Weights of a small GPT-style language model, trained from scratch on English Wikipedia: no biases in attention or MLP, 8768 steps.
Each number is 128 + 32 x the weight over its row's rms, rounded and kept within 0 to 255. Layers, rows and columns count from 0. Numbers have three digits each. The size before them is the row's rms in percent of the matrix's.

# layer 12 attention key, 256x256, rms 0.0754, rows 234-255, columns 192-255
084:146145104147129110122128143121098139122137122166093164154118155145110145135125160192108124142163169173121110096070095125127163124089159076121149228131135115149142120127179179125044198204201107
090:179180165154107078141095102124126156126174131136110132137146090129125152128070154126150081099115186060173100092113103123097115097101124074104129165176089128120097143219106141118082156083217101
126:163140123112132103108154121141115104135233156157095141083143066159143104140115141151103135148128133144184098130125105122147100116152153127059141181163070116154123168147083145143135170127163088
131:156131134158149122100107150135052111118181090205104161137131163127114115125123108164096115131185073171128125132109128105120115129117128163131137196102154183126144147103180122142120128208184143
129:182145167173091163095077107149125130111115076123129164133128164102140185070082161072142164124118082127163096129161107146068125064152105113144102157185101150093130149138125167127145117105217180
134:173105138156108121161119128187187131152102171100151160182146110101125142145088089162169104137166112197136156071123113174141119112084123122133131210111131109137150127102108178081100135138117130
144:107116112152092159050167141139078130078126177167149166152131124073117169152074144134136113126068110133178159088146092130103166139105099091079155072177160125145090172127129158148145152143113080
135:125132107131177145198138107155142110144147100156067180092158126118154025153158138202130176175162075105098110101080126174119093099065120112114175177132109067148158110125088110104140138158136090
152:169048158161128114107154082160130109107167150176153127108127141125117154104112143101108134154045180104110131177129119107158051106109139138105111128123157126083147109151145110087179158195088078
145:122173122191175114169145109124075081156128127142151178154145063134099126153145167150162141079147150107123195113144152149174149167144117066053169155124110148139116133138106175098140059068139164
148:131104112134165071147104128153083126100107113150176095122152088181153118151093105073138134143132169127151128102146092083198087098144135139092141128188116133075173069138105135138124138073136110
131:121154188132136131164114105153152130137119127123078085150138105197118166091086113162124123090186118089146162131112126148157124130121131081054140253131156145147092099119149096084124139178120120
143:147150161126109145149052151114178075134106074136119054170101126133121088116126114098112139120128124120185168129135133151103165101134121104099139187106052148143136134126146135155112138098099093
145:157103165122171076113146139141171152147115144123088046148112089121153136167116116148147111107168079075143113144165109050141134102084120091134090097086119178056182150145127103114157118164091090
143:127131109106076139109076151155172119166147098101129083153154124113146059092130104114108109069195070141129040148078179109101169160127177113139089154169154115079124126146151142153127131135065174
146:192109156165199183146214113100122100109161123108123123118093146100118165102088133088137101106181142124134159133123092145073145162178203138142083158184114173097094133109169079136165137152108114
151:113151095094184120104145151137184139095130140140096124145114138140092137134103105128186113132090128071099095104131136158133095165164083112162135114062169115149134098130164116147070165136116048
143:073174190200048076097135109116115134133179075134117092089179124121162128156159174127099153138039116169093137148146135136135080111086160110096148134067127188172171160139115072136099107105115150
150:116177103125186103109086121140187083159139155127148116180138175120107164058115111091124078174143131178159189176110137120127094124147047123104117144104148071135150087134097163158143102165175139
143:155090151134115132159105143116107115129195107116103080180128132125148123171086105135158113098185165163104091139140115137061150158176145100135105151161138101170131124116182113126131154168210068
145:102098155141187114124163134182146118147124112162115108131169108096134093143128117149146156125140165111117078134156184116119139107119161115059126093179196129100124114137165206087146155113116168
133:115093158141128112102109176128161118106163042115130074176116068159131148231153074064101142119123141105136182092111166123139083159147165132135110150131126116099174142100114110127106143125126128
# layer 12 attention query, 256x256, rms 0.0726, rows 235-255, columns 192-255
090:102139247157086141147088145171081163114127140151088111137133137118170140160121142092125118127143175098154147075111186111159102106118112187057090122092141145200097158115157101151148096119122126
138:120122128070115096136131083163106132120138086101152150121110155098065107193116105172138137101171124105144088161139116110127131129160151142132177135167152214105101093093122068118197134135094169
128:185122138120160156173146111144093103170144143164083094130112081121099152161120094157162089185099096164172117176102164107083161120102101195156190162122129157184143153100151088123084097192127146
136:154146124084128114131085109195137131141107127139170127098156064132042132136111128120188058133084127091106130163107101100125119120118158087148085130123094150121177169140113087237136118144143156
138:136098105065119149155112123184193128099161178102133148175159121177150086085108086147154102147117133113038218113080135121112180092118126085128103131176087123112146117105128123164082112094126099
149:132152186121120117109144112168115127090099114120126122164070190119100185149128147213087109186119136113125144115141100139156157239102139112155141100166153093176184187117104137165125121141126056
145:112125139110166115131145111120121144099180135150085150144160135123137073183105131153129168115154122084172120146109123140119147084119129164120123114153107120122075072160096147061092127149171187
154:110128144116151106163158147142117067142077120136133124172185127154014141096138120081119175144142115171091080146137145166097116168144121116148092103133133139104172163133137170132124126153084174
149:136093185122142167119096105081151085095143141126131117146162072083155135130114180131128170120123119112117156087162088171120144144109082148105108161130184146210165139115103162154162112105129108
153:094185143097104101186153097105131172126164126163128137044077133110163101150070110123052090134157124184124120110145193124127138120138162049157175129160089107190130079151125099097137159109105132
135:100107149110125101180120063187115098127132126104112138102203143122154179109087122154092093118125119141184084202135106129123088132163136125086120144155143115155114198179126088098156084181169129
144:129100074134146087146127185134102094169141141155210148122100157063194146068098082080080086065093123144159156167100104114107108044128108153093143068121107165098066169128135129148096100109171125
150:127072114084118114134127157140135153147162138128073098162114150154101140169123110133075173139134058140154073139106106155194136127100099114070164133127136213181129158087098190158085164174129114
146:143139132138117138083077152149076131117140094156096151103141151108142174124094129120052133103146167105202159160122141079111131107068152120132132149067208130150144101158127140122087102138146129
152:129128132176174083193082144124156114202144123070077156108110072119040108115087149099149160119132119137083123109146043085205101115141139183142121166163126176147076119142128121141100160122114127
154:103053148092169195094137178079165139145103103169119127124165173076147109097159114114137147132123117153121195154113136178138126068170158152176093110142099155154129134113153088078097157105162155
153:143099117053078135122147194130102146083187131157183075104118081092184200131154168140162009133184171128118121118087110163098085079118158113094138162143193176134150121140168111111161141110093150
159:157059131160117026161130119146176130108148080088103163121105161175152200150145147096145130095126086148132117091143125082109072133149080139111201103139149030192094149156158111130116101125068136
156:146088086116121080150143120157113125141098148073178151183058147170196127140106108117105172077153063187058107077142100133043153132131160158118141127185146105133167180135144174149136120079162155
152:117113116161143132033133141101109071179051079107149128077122140090129112130134126126154170115141114145132147130095070197176189139176165155109133085150085130141129164137113118130095109139131141
139:086140146107132200072134098178173125125090083127178156175151104138107164104153054093156133145117121171113127166110104140141145143145136125136188140100140124087193163118148110119147127078094131
# layer 12 attention value, 256x256, rms 0.118, rows 224-252, columns 192-255
134:134133083084072108166074069147115149099130123073105122118116113162100164072112119194084136125141114179109067129160125137094112088155112105123153095155131152125158180154115134113108138110117132
141:097119095114156113125083141123182120133186096108139175079139156072187162102141117142133096173119075094146109159160206145107152179096172166113162151154161167143097077113131146184167104135164123
140:096133109153102119169183167148120131124111167112134138129080120189143137123133114137094111098154137171130116108166243094197079132083187066109095123126136145138178148127149118120134121113117144
135:137105169113116147108163133117139122198154150117118143119150127142142145119194140155142131118133113116116090153050167101156162173155127136131101089064095162130142124135093163072133130216150147
140:171165150176130168100130163187144164088101150164192084116165136120102186102100120111121140085139159142128117090098063170131109145065194095115125149095120144168116147095078192089171174099081143
136:115043167135132123161144197144154141076133168191113158128140109132153194104145127020127101135075104119089094119123155145148097050117136114132170110151174161150170180117129166107119199092161049
124:128116117188071123138100144131138123091145122082136090107109104169081177137052126100106100122121098137145074111131159167117179128138135147109152121161192112154102095090099121117200036160112096
144:161176158084139134159173154174121108148063094119125180120034124118094175122099129140082120092174145077156145107103105184143074121208156117069118135112153172144144137152119109147084138112174140
137:100114182097145096132144128105139151175133100166130131162101118140115141097141127104135156146143135115133124054145124171063119189128118164084103109091161158161145081112093152144113140130113095
138:143080087135142112173116123157192136145077105104104203172131120063122084106139112169119113104113154157132125130142109092146057188137126152144148138096134121134116181132111086138131200136132133
131:109111082151128165150138186094112092084117118098147099088063187125156118091169130132103100101127137157118205146141133132048107130116123072112133143132119122105119076141172168099140168124124116
137:120117148076115114158125177198102130112166113146152109127129122045135153126130155178105147141159141121172180111160075092143031144121130147129112149132138120117120115096128147090108166164087186
132:125129124135130081139126101156108130166139154099127141099154130148157094138131134169164126091135116160126127137112150103108153138151073095097096065097149168082146140143137117106091127111141141
135:144148101130130113139119120106063132106175162139135210122168114110148102068162111125077147158129173174095105078102168158168169173127154107115073097105137110105116115121129077148160081074133141
136:075106088141096178165128184135104072145139182086084127142166084169150154088186131092064147151092140144119099149145143166121144106133104181148058124156080131147145147114143103145155095100154126
135:101158122096122106162096159130128152112137138186125139102100109118127140084134124123120113126124156098168174179100125167215177100111139111096170105154112173109116174128176153082138075158060128
137:174135123122152143133139100088149175086138104131189126128182123109186096093154122122131115117139097148143142165201155124159114096074075131105155156116149121145140202109099105106156104130138128
142:121169187032157143096139117125159136156135153116165141125109081144135105144165123119108113048094121102109141129143114130120117099145077120151150149121119135104193145145148112082123177141130126
138:094099144087130095147107143100145145209199107113089123092206110098138128128144109134106162153117126141088150161152146125136130101128089115076072102152098138177126148167151103115120162090138103
131:050117130169136173139129111111163079163155137164070111086090098075172111079095129113071120087086146120154121109143172052135118154156164115138136146151100135083116116107152142124129030137094163
134:106125149172121130131102154127143090166136095125109145072113082137125087081121121138179097115140129094134092138136081105104151193157137167123104156138155139113106115132110117186123137146199120
142:085106142112168123107135125110100098101100071091149047156104152120170147081137123106151109199179109170150166127124104173158102152167081065154162119135083144095114137149148064085139138131086117
125:044124104133101173152139051159130083122156100156109165144139126136149094079094125137103057122186123080089074123115105110168135111140120149117192127108107100125151126156118139139152057135152154
131:114130140114097117117089125145162079109137156135123136084156111047042139153104115107118112107079190153091122113136066124125176120148134128072091114119158147071100092118151129144139108154136151
142:121144149107125105100177165091156086107166153097126165122159140114135093100121121154086084091118100092084168077117076101070106115111134066135128138130145167096078134116118169149147119129141160
139:102133132107117096153119197139160144118115087109135069096165092125121162143179129082107131138113097116140132079072141138098080124088119087100127104203139178130087185136120173136157126174136159
137:106165117122129114117106142148163094082124123099119136126078141133128104076112141119211158160106120092118141104175177127161113119125140067167131135178099126147122167136156086141149148185155130
129:197114094111081098120143111145146110076119090157126157099166147097149122145082119120176116177137143104128167133123083118170173107095143148127099106091058115164098114103139141146151186130173128
128:122107066150156167118165096141124081130131170134132143123237139154169098125169128112114100069189088151098125097126140145154173112143194107101133150099113165128120126133158065122104145099134161
# layer 12 attention output (transposed), 256x256, rms 0.115, rows 224-251, columns 192-255
140:205143121115093105062137151138163076149122144145179068124115092172134128160070152151107046190124122156112192098124120062169154118139130109100128139182135147125134112097122146145148144141117160
150:108164101137105158183136135143162085131089112175134172110116096254138128115102130081119073132062141143100093141152143136091159109124168200118130139133160132153128119133145116041073125113128116
139:181107136124151130179133109093188150112135109182126141114140066125167186164143148196097109174110135180134086134129086115096180098118145092130117142095080058118059139189101140133090206148124182
148:137122057107148107168139160100151157128181133182135128132100116107143123084128156143122171094194158175098136127072134183163099108137138200127151136107089098082096141139082121124175102085138116
151:145103202117125173149119137114136187133108116100134127137141109143132101140128122168097092098081154184123064129152127122173099087150076156068168071109104102077101110164146109125114119098119183
137:141155099130040146169175111087108120124085203176101177134094138136106125153139064191175163129135095126141141146175168113107091130123104091050124092144116134143152150124152083145169066118147129
136:172185198134132121142119118116147158089059117144091093153148139149085117130106121046123132141146092125104170153078149125097057138123128079120138124147089154117109135213144147133129192128142185
150:198080138101160076121150108131142140136096171173118152158212103097158118135141056071138073127107035117151152073082127099127197135153147167133153130134142095136152155138130135121151144162140120
139:120191149120086104140071118105103115136111128120131179130157146117121173160119123192113051105120088141119077098124112096066098090127152124185073144128134121087116150113177113110133126081136090
151:163049165130192169119151117154122092097139120069146131117079032093131103085143130137189085112116112110139154147098147179176107145062149078120139106126108104133151105104097151153139091115179150
136:172091080111138098121105109119142141091149093125100135175148105131132154100161107133134113108148169123103120189088158166180143106148102160094098125150207121129136129110145132140084036141117188
149:138150143185152048081127075169173123155117149122099144146104128082149120146080174086136159150120160069119071061153131165116167106086055168141160140076172143147117136197114137167129099082141168
140:138127086067143153089130145103150123170153127158128168150147142116168126174149124128127109123052161071178111089160154160161118114077130116192112145132126162173098068106099199164158127100109107
150:129147092127161138125157138131164177150153095128082056065099168182158117114116169058159169175170096141132116177146119184133175167119140040132144073144161124109142108155167157099052125208150151
152:118098156098142127123081144089072068149081130217113110117180176108158137102141123122146089134098088166109136087130142167163113125122127143119145136139099149190114103098166121117053133178159178
137:103115131188166163133173097123159105133118166130120095215150136124091013110137163148144089182130121092105154147088148063167132151073107191161119123154142144128084129157078172134063138114119164
150:186162127170134134209132136166136085104122120124070122175140168134096156144207094185173099094108222182138112139126127084128135089146120160125101058156119148122182104091114140132107161130122134
162:111128126172140152176084083082133169167122182091079180133145138132167095136150123132170180130082128127174091127083068118097117118163118109081192170157175141123100183121163070134168070122150155
148:137136124106097196158129163135168098068131140109141141159151135079116124145143125126096037188143138133178129135102112123112164133112142095142156075092138168075180098166109155139087086124159180
137:142142093103134101143136133138132156109160162135150124157115111068086115123126119113138131167121090174131111143153140181135173157157091110153102115136132134142164075110122127139051188178068184
144:098102034119134136126087099107096172111090113119085044120146167138093126153166113127111152140105066123127153060107205183137144128104164127095156118137144181117103182200153149085126124084134083
154:134156108177137143111124127159177091165153159175131126115115098141161122118116136088130123097144176105091151099177147127126144148183158197145107130113175113103086124099104219123106035157085126
140:154156130149119117077150163074117097129130154132164094118133125119147142116165182122105171134104092152109116123169188096143131130067183147194123191142199148118168147171106023142162148100120141
148:044099178074223158129120087098106146104109114141130137112121093165150113128167129029135195087158175137123114070111104186137136149085116144124150143151118066136124143118135130080134144109111102
149:143168086142106119097083125094117165082165161124167147079080116126061105087134149079128135197137119114172125166089127169125140138130174152116082120155131058119131126128050075126115121100123119
143:142147163090102103114120081155153154164107118189094164184050072181084092070142119173084088106164179117127109085123146109095134110130125141133179184153084148178141107033123084170120140096120115
151:068118110092084115177182137080085139147109112125124110150128106127158174152164134101123140157156174160080142146102104067123145108115122144085127183117186143135123074140111189188124127034101113
140:096080143175111090114131142176076111133163112123138088065085105147139185119159114159177160094127098113096068070137152119105173128086070170116148151094112128108080143108099107082085109119141167